From a checkpoint of a small transformer trained on Wikipedia.
Size: 12 layers, width 320, 5 heads of 64, MLP 1280 squared ReLU, vocabulary 3324, 16.9M parameters.
Each number is 128 + 32 x the weight over the matrix's rms, rounded and kept within 0 to 255. Layers, rows and columns count from 0.

# layer 5 MLP down (transposed), 1280x320, rms 0.0179, rows 437-456, columns 240-319
[[126 120 186 134 186 152 146 184 178 115 132 171 115 161 119 104 118 122 113  85 127 118 126 146 142  68 138 132 116 117 124 176 133  51 148 132 150 149 170 118 133 132 133 167 115 109 100 135 103 110 128 112 140 118 134  93  88 151 154 105 129 132 144 174 132  84 137  61 126 158 165 136 151 171 131 112 111 140 134 176]
 [113 151 130 110 115 161 123 114 101 126 166 113  95 135 103 124 128  98 116 122  94  87 141 191 122 130 163 132 146 137 126 172 125  99 131 129  99 150 143 128 165 156 154 104  36 122 129 131 123 114  91 111 128 166 158 103  97 126 111 104 127 122  98 107 151 108 113 144 153 141 174 179 121 109  84 156 160 157 173 117]
 [121 124 162 121 117 167 129 163 102 123  55 134 114 116  74 117 112  92  77  97 137 164 117 124 104 145 151 108 133 118  82 105 147 131 126  86 140  98 110 104 121 141 134 173 163 160 123 164 172 159 115 119 156 150  95 159 116 181 122 132  98 151 107 150 156 124 146 128 102 135 139 172  98 159 166 116 108 125 114 139]
 [170 163 117 117 130 155 105 138 115 182 119  98 137 118 174 101 144  83 134 146 117 170 196 132 168 166  53 156 196 102 130 133  98 146 128 133 118 159 124 171 138 163 125 122 105 176 121 130  85 116 132 177  66 178 105  79  69 138 160 121 103 141  61 157 132 145 118  79 160 150 132  99 126 125  98 150 156 104  87  91]
 [134 125 109  64  90 102 128 153 136  92 107 119 121 105 123 108 159 129  86 112 126 147 124 113 125 119  97 120  92  87 206  95 119 152  98  77 139 140 140  84 130 152 151  87 182 173 172  53 141 100 124  71  72 104 102  84 124 126 128 129 123 133 167 130 196  89 148 153 112 152 189 112 114 111 152 132 116 153  82 133]
 [146 138 135 163 177  42  85 135 141 146 134 126 198 126 115 135  98  70 145  57 207 188  87 176 131  91 176 106 117 146  84  84  14 130 153  91 162 106 119 152 132 146  66  91 133 207 121 142 146 144 150  90  83 100 125 150 101 204  95 112 128  91 136 179 165 109 124 156  68 107  80 103 182  73 116 115 169 102 176 143]
 [120  83 130 110 113 156 119 156 116  98 110 175 115  72 131 139 163 174  85  91  94 113 132 116 100 181  96  65 148 144  92 165 118 112  84  97  93  76 113 128  76 160  97 133 138 126 176 136  92  84 185 146 102 164 120 185  50 160 140 130 138  86 132 110  89  84  98 188 146 124  95 188 145 100 167  49 122 170 124 162]
 [134 147 111 129 135 109  98 136 102 124 116  98 128 110 158  83 145 134 120 107 135 150 161 165  67 175 159 154 159 171 108 105 108  52  49 130 109  96 111 127  65 115 164  62 138 125 122 157 129 126 103 120 102 138 166  97 131 193  50 114 118  83 146 115 154 162 135 137  34 153 133  74  87 111 145  95  99 116 116 156]
 [166 163 103  57 154 131 127 209 124 105  61 140 103 151 138 161 134  62 144 110 120 104 135 128 105 154 102 131 120 111 100 108 187 122 155 187 118 106 171 144 119 148 123 143 109 140  87 139 153  74 140 106  69 163 110 119 172 165 118 150  94 113  76 117 162 111 192 145 100 148 126 101 123 186 136  96  78 123 164 216]
 [106 151 137  70 170 118 110 100 106 134 120  95 122  52 135 107 165 145 128 111 157  85 131 118  70 153  95 154 128 113 107 101 106 129 109 137 139 109 159 130 106 117 124 105 162 123 126 125  87 124 170 148 165 154 133 100  81 106 123 142 121 102 140 124 170 154 114 167 121 134 103 117  70 103 146 121 126 123 133 112]
 [104 117  95 153 180 144 129  39  96 108 125 146 129  86 121 158  56  57 189  82 171 172 171 163 152 152 165 116 104 149 135 113  94 148 136 115 176 183  95 142  92  79  99 134 165 171 142 162 132 128 227 164 138 139 100 131 191  82 139 180 123 151  86  93 208 102 116 135 142 192 136 155 130  73 100  97 125 124 102 124]
 [188 158 123 159  92 136 145 140 155 173 179 162 117 121  81 182 118 105 136  99 122 109 111 103 114 158 119 152 116  94 100 122 117 143 120 139 174 105 129 112 117 133  75 149 126 106  99 108 135 175  76 146 112  96 176 127 149 153 119 112 144 128  91 159  96  99  96 121 102  69 176 143 172 168 126 102 123  78 120 130]
 [155  85 110  67 163 115 162 127 119 216 106 148 134 143 192  89  86 185 135 108 202 130 125 139 175 119  76  75  80 141  78 108  76 194 152 101  72 137 102 106  45  97 150 142 122 153 130 107 110 190 147  68 150 134 168  50 172 167 118  79 159  94  71 113 161 139 120 160 149  89 147 103 129 168 127 146  98 107 115  96]
 [168 129 123 126  87 112  91 144  91 202 133 129 141 157  87 150 206 122 147 132  88 112  92 105 150 159 161 141 137 129 117 137 131 146 196 112 118 124 171  87 156 140 156 153 204 139 158 130 129 127  60 147  58 129  98 159  93 148 156  54 112 116 154 136 151 121 121 189 108 211  74 106 120 101 138 101 104 140 156 150]
 [ 97  98 171 109 160  99 170 153 105 102 125 134 135  87 134 100 115  66 110  83 151  71 134 144 200  75 118 127 157  86 125 138 101 116 154 136 112  78  87 132  99  65 107  98 131  97 123 156 255 114 138 128 119 117 111 144 189 115 209 144 109 137  63 146 146 125 140  93 135  84 117 168 159 177 129 143 120 171 126 119]
 [144 179 120 118  80 152 163 127 133 107  77 131 127  71 159 148 162 133 147 144  96 118 159 154 104 107  94 142 110  93 144  88 125  95 120 111  85 133 193 159 154 102 145 148 179 141 104 170 135 121  93  74  99 113 111 183 140 194 144 159 186  96 135 153 110 170 118 132 121 192 133 166  67 113 139 122 111 107 152  93]
 [125 110 157  70 160 127 107  65 145 106 134 169 152 163 162 156 133 138 100  99 133 136  81 178 122 148 176 139 161  81 107  98 128 114 128  84  99 154 124 116  85 121  46 148 130 114 131 148 153 110 146 146 182 185  84 125  96 117 140 118 133 161  58 147 151 102 166  80  94 160 112 167 121 141 120  86 229 125 134 130]
 [184 108 125 132 162  66  81 152 176 128 130 107 168 147 127 128 147 139 119 141 109 109 138  87 100 194 118 139 114 115  63 186 184 141 158 109 124 135 149 128 124 172 106 170 101 107 107 121 113 137 132 127  93 102 119 108 118 117 116 164  83 130 158 154 163 164 148 132  89 200 136 182 173 128 147 182  99 129 133 120]
 [152  60 124 112 129 169  96  93  97 121  63 111 194  70  97 132 168  73 110  95 102 151  89 114  84  77 120 115 167 118 159 144 106 182 176 128 179 118 103 106 135 164  66 166 115 121 167 145 161  82  76 102  85 146 104 154  80 173 138 103 161 184 136 129 193 194 109 134 111  87 193 119 180 138 152 156  45 174  75 144]
 [130 114 189 134 114 108 109 135  90 150 116 151 101 129  99 140  88 172  87 110  93 190 145 119  62 103  79  93 175 125 110 169 140 124 169 195 123 129 124 156 140 128 131 125 111 134 163 132 167 183 107 155 138 162  92 141 147  39  65 124 161  96 159 112 133  76 135 169 123  99 106 124 129 123 143 128 164 108 156 127]]
# layer 5 MLP up, 1280x320, rms 0.038, rows 438-457, columns 240-319
[[111 121 184 151 130 140 130 166  88  77 132 104 125 138 126 107 127 107 189 151 152 160 134  93 104 159 110  96 122 164 131 144  95 115 134 127 106 124 173  65 113 121 103  89 115  98 117 109 139  90 167 118 133 109 112 163 137 100 166 164 161 186 160 137 127 147 149  78 133 101 147 146 122 103 109  57 116 106 107 123]
 [122 104 104 108 122 131  94 161 112 128 137 122  79 187 152 150 109 103 115 111  92 139 180  62 125  77 133 155 151 121 184 175 131 140 137  95 182 146 166 110  85 149 113  91 117 168 175 141 196 113 130 118  96 182 118 122 152  69 104 129  98 112 118 119  64  94 137 142 133 115 194  95  98 122 103 134 175  81 194 181]
 [167  66 130 161  77  92 126 121 110  91 148 100 139 128 132 113 143  91  88 171  87 158 150  91 161 130  61 119 135 133  97 101  91  68 152 139 139 168 173 136 141  99  98  87 109 132 115 124 137 206 137 118 120 154 117 138  96  98 125 163 131  72 115 153 101 173  84 155 133 148 140 110 143 121 177 116 121 158  99 173]
 [134 129 122 157 140 117 102 116 117 112 122 121 155  96 113 206 157  85 101 120 104 149 169 102 138 179 142 181 123 113 119 143 126  60 134 156 130 135 106 127 143  89 124  94 146 137 152 138 157 112  33 125 123 111 121  95 136 119 112 133 154 129 103 177 132 115 119 155 149  71 155 146  70 151 142 128 161  66  85 168]
 [178 126 119 127  98 157 161 182  88 144  91 140 174 113  86 129 156 131 101 201 124  96  77 133 154 160  70 171 151 132 115 128 151 173 171 153 156 114 121 117 113 102 164 171 104 131 129 127 151 141 173 122 117 115  68 115  96 100 133 118 184 139 149 171 103 106 107 128 130 121 148 152 154 110 147 170  37  91 100  72]
 [133 114 111  84 118 109  75 103 142 133 115 123  92 189 176 114 183 115 145 158 148 130 121 123 105 155 177 119 144  54 155 115 184 150 147 129 121 131 135 138 190 158 125 125 167  85 157  78 141 181 111 149  74 149 115 153  86 155 100 124 101 118 113  95 131 148 128  71 101 112 140 133 174 123 142 119  93 131  90  93]
 [107 173 153 139 143 144 109 127 123 131 107 111 181 137 118 131 187  91 153 123 113 110 138 111 112 109  77 204 157 101  74 103 177  94 106 197 125 127  96 131  91 138 159 166 102  88 131 144 147  81 185 100 121  87 147 159 178  96 143 166 105 125 146 139 159 109 123 170  83 149 112 213 138 159 118 119 145 123 158 121]
 [ 74 120  52 138 153 139 160 123 184  93 148 116 116 148  63 183  97 122 145 172 114 164 158 115 134  96 117 152 122 121  97 141 222 137 115 138  92  95 176 163 127 142 104 145 128 116 123 163 101  80 132  66  87 146  93 117 103  98  91 141 117  74 180 143 164 127 109 174 140  56 211 138 117  84  89  71 101 133 119 115]
 [141 117  92 119 175 166  98  76  82 139 179 179  83 154  79 138 119  95 111 104 129  84 156 121  88 128 116 169 112 127  60 170 146 103 158 105 152 164 158 137 151 115 150 113 171 160 175  98  98 109 150 145 103  98 143 111 115 135 143 111 129 171  94 102 105 176 140  89 159 129  76 121  82 173 145 181  97 132  87  86]
 [132 127 128 111 108 158 133 143 202 121 133 110 146 120  88  69 142 199 143 105 123 149  63 127 176 164 124  62 133  86 114 102 210 132 144 109 129  82 111 126 139  92 180  58  79 128 171 138 115  99 115 148 144 165  90 143  70 101  83  94  90 133 147 137  75 210  76 120 124 212  96 123  97 103  89 172 108 117 109 110]
 [ 87  84 147 128 123 116 122 112 133 185 167  86  75  73  90 113 149  73 130 156 137 116 144 118 134 114 102  78 107 143 137 125 135 150 176 108 123 140 160 115 174  92 140 127 141 169  86  49 147 115 105 147  74  87 158 168 114 125 131 128 112  73 175  94 153 102 111 182 133  69 130 109 182 129 150 145 181 126 153 112]
 [209  92 118 144  95 116  63 162 109 156 127  86 172  78 110 151 160 128 150  90 217 202 242  89 221 192 129  93  70  59 187  60 194 147 147 154 121 152 108 130  90 122  59 102 107 159 174  71 138 153 171 127 191  27 163 126 127  99 138 161 155 137 171 139  42 209 120 134 116 123 126 108 110 126  76 107 130 122  99 141]
 [159  49 151 153 113 189 123 150 148  69 114 148  49 154  42 123 134 154 183  93 133 141 110 158 152 155 112 116 128 174 137 114  93 156 100 145 145  77 133 131 145 134 156 133  94  90 149 193 161 103 103 102  71 132 154 125 197 164 121 125 138 165 136 125 192  94 182 155 177 155  71 138 128 123 178 114 157  91  93 173]
 [127 115 153 130 162 123 124 142  89 121 118 117 134 126 110 141 173  82 150  82 141 137 122 152 116 100  75 127 139 133 159 143 130 135 120  93  87 105 106 117  99 130  70  97 101  81 175 110 163  90  95 152  92 122  91 142 119 111 124  96 164 131 118 114 121 226 122 137 178 178 144 121 130  91 190  98 117  94  48 108]
 [128  87  97  79 123  86 102 179 129 127 149 133 136 132 112 150 131 152  78 165 134 159 128 144 165 130 120 128  75 123 176 119  69 162 148 168 139 123  91 167 102 185 158  89 137 120 174 163 124 124 117 110 149 147 148 104  86 127 166 106 103 132  85 137 127 108 101 109 110 178 178 128 142  94 121 133 109 139 146  94]
 [ 42 124 143  84 118  63 144  96 100 125 174  98 151 100  79 138 118 127  48 108 102 130 134 115 142 164 143 156 117 113 141 191 111 164 132 146 140 114  79 105  86 186 102 196 129  95 154 139  98 146 161 125 116 125 145 137 131 181 105 171  99 110 138  97 151 169 157 120 137 166 173 112  99 162 157  84  96 100 124 130]
 [158 128 106 141 146 157 175 154 163 205 116 130 125 122 131 120 147 124 154 132 145 102  96  85 189 136 115 154 137  79 188 148 182 149 128   9 127 126  93  97  91 110 180 121 160 162 127 132 182 105 147 188  70  96 132 172 109 101 119 109 165 121  65 160 117 134  73 124 162 215 135 135 178 148 131  92 153 167 103 156]
 [ 91 150 129 116 142 160 102 118 121 111  56 109 142 100 125  42  94 133 111 136 129 143 134 135 106  58  94  65 129 153  96 119 106 126 127  70  98 141 152 142 144 175 115 162  55 125  99 140 104  73 116 136  96  95  44 101 133  89  97 177  88 121 113 121 100 142 124 201 126  69 175 152  98 128 155 126 155 170  60 109]
 [125 130 139 108 112 185 170 121 100  91 128 128 227 142  86 144 112 122  62 114 109 145 151 137 122 152 143 149 167 115 131  72  68 108 193 136 152 137 151  82 105  95 152  97 113 167  72  56  82 149 146 143  97 144 148 117 130 133 133 108 131 196  75  95 144 188  94 175 104  71 140 163 135  75 122 112 114 180 160 106]
 [120 158  89  84 162 208  68 150 128 122 148 106  86 146 131 117 146 141 159 101 136 102 134 114 163 105 160 107  80 126  90 191 148 167 238 120 132 132 141 116 139 195 121 150 135 127  75 151 131 130 160 132 216 103 116 160  98  87 215 107  90 136 120 132 153 161 109 107 107 177  94 131  87 125 129 125 181 149 160  50]]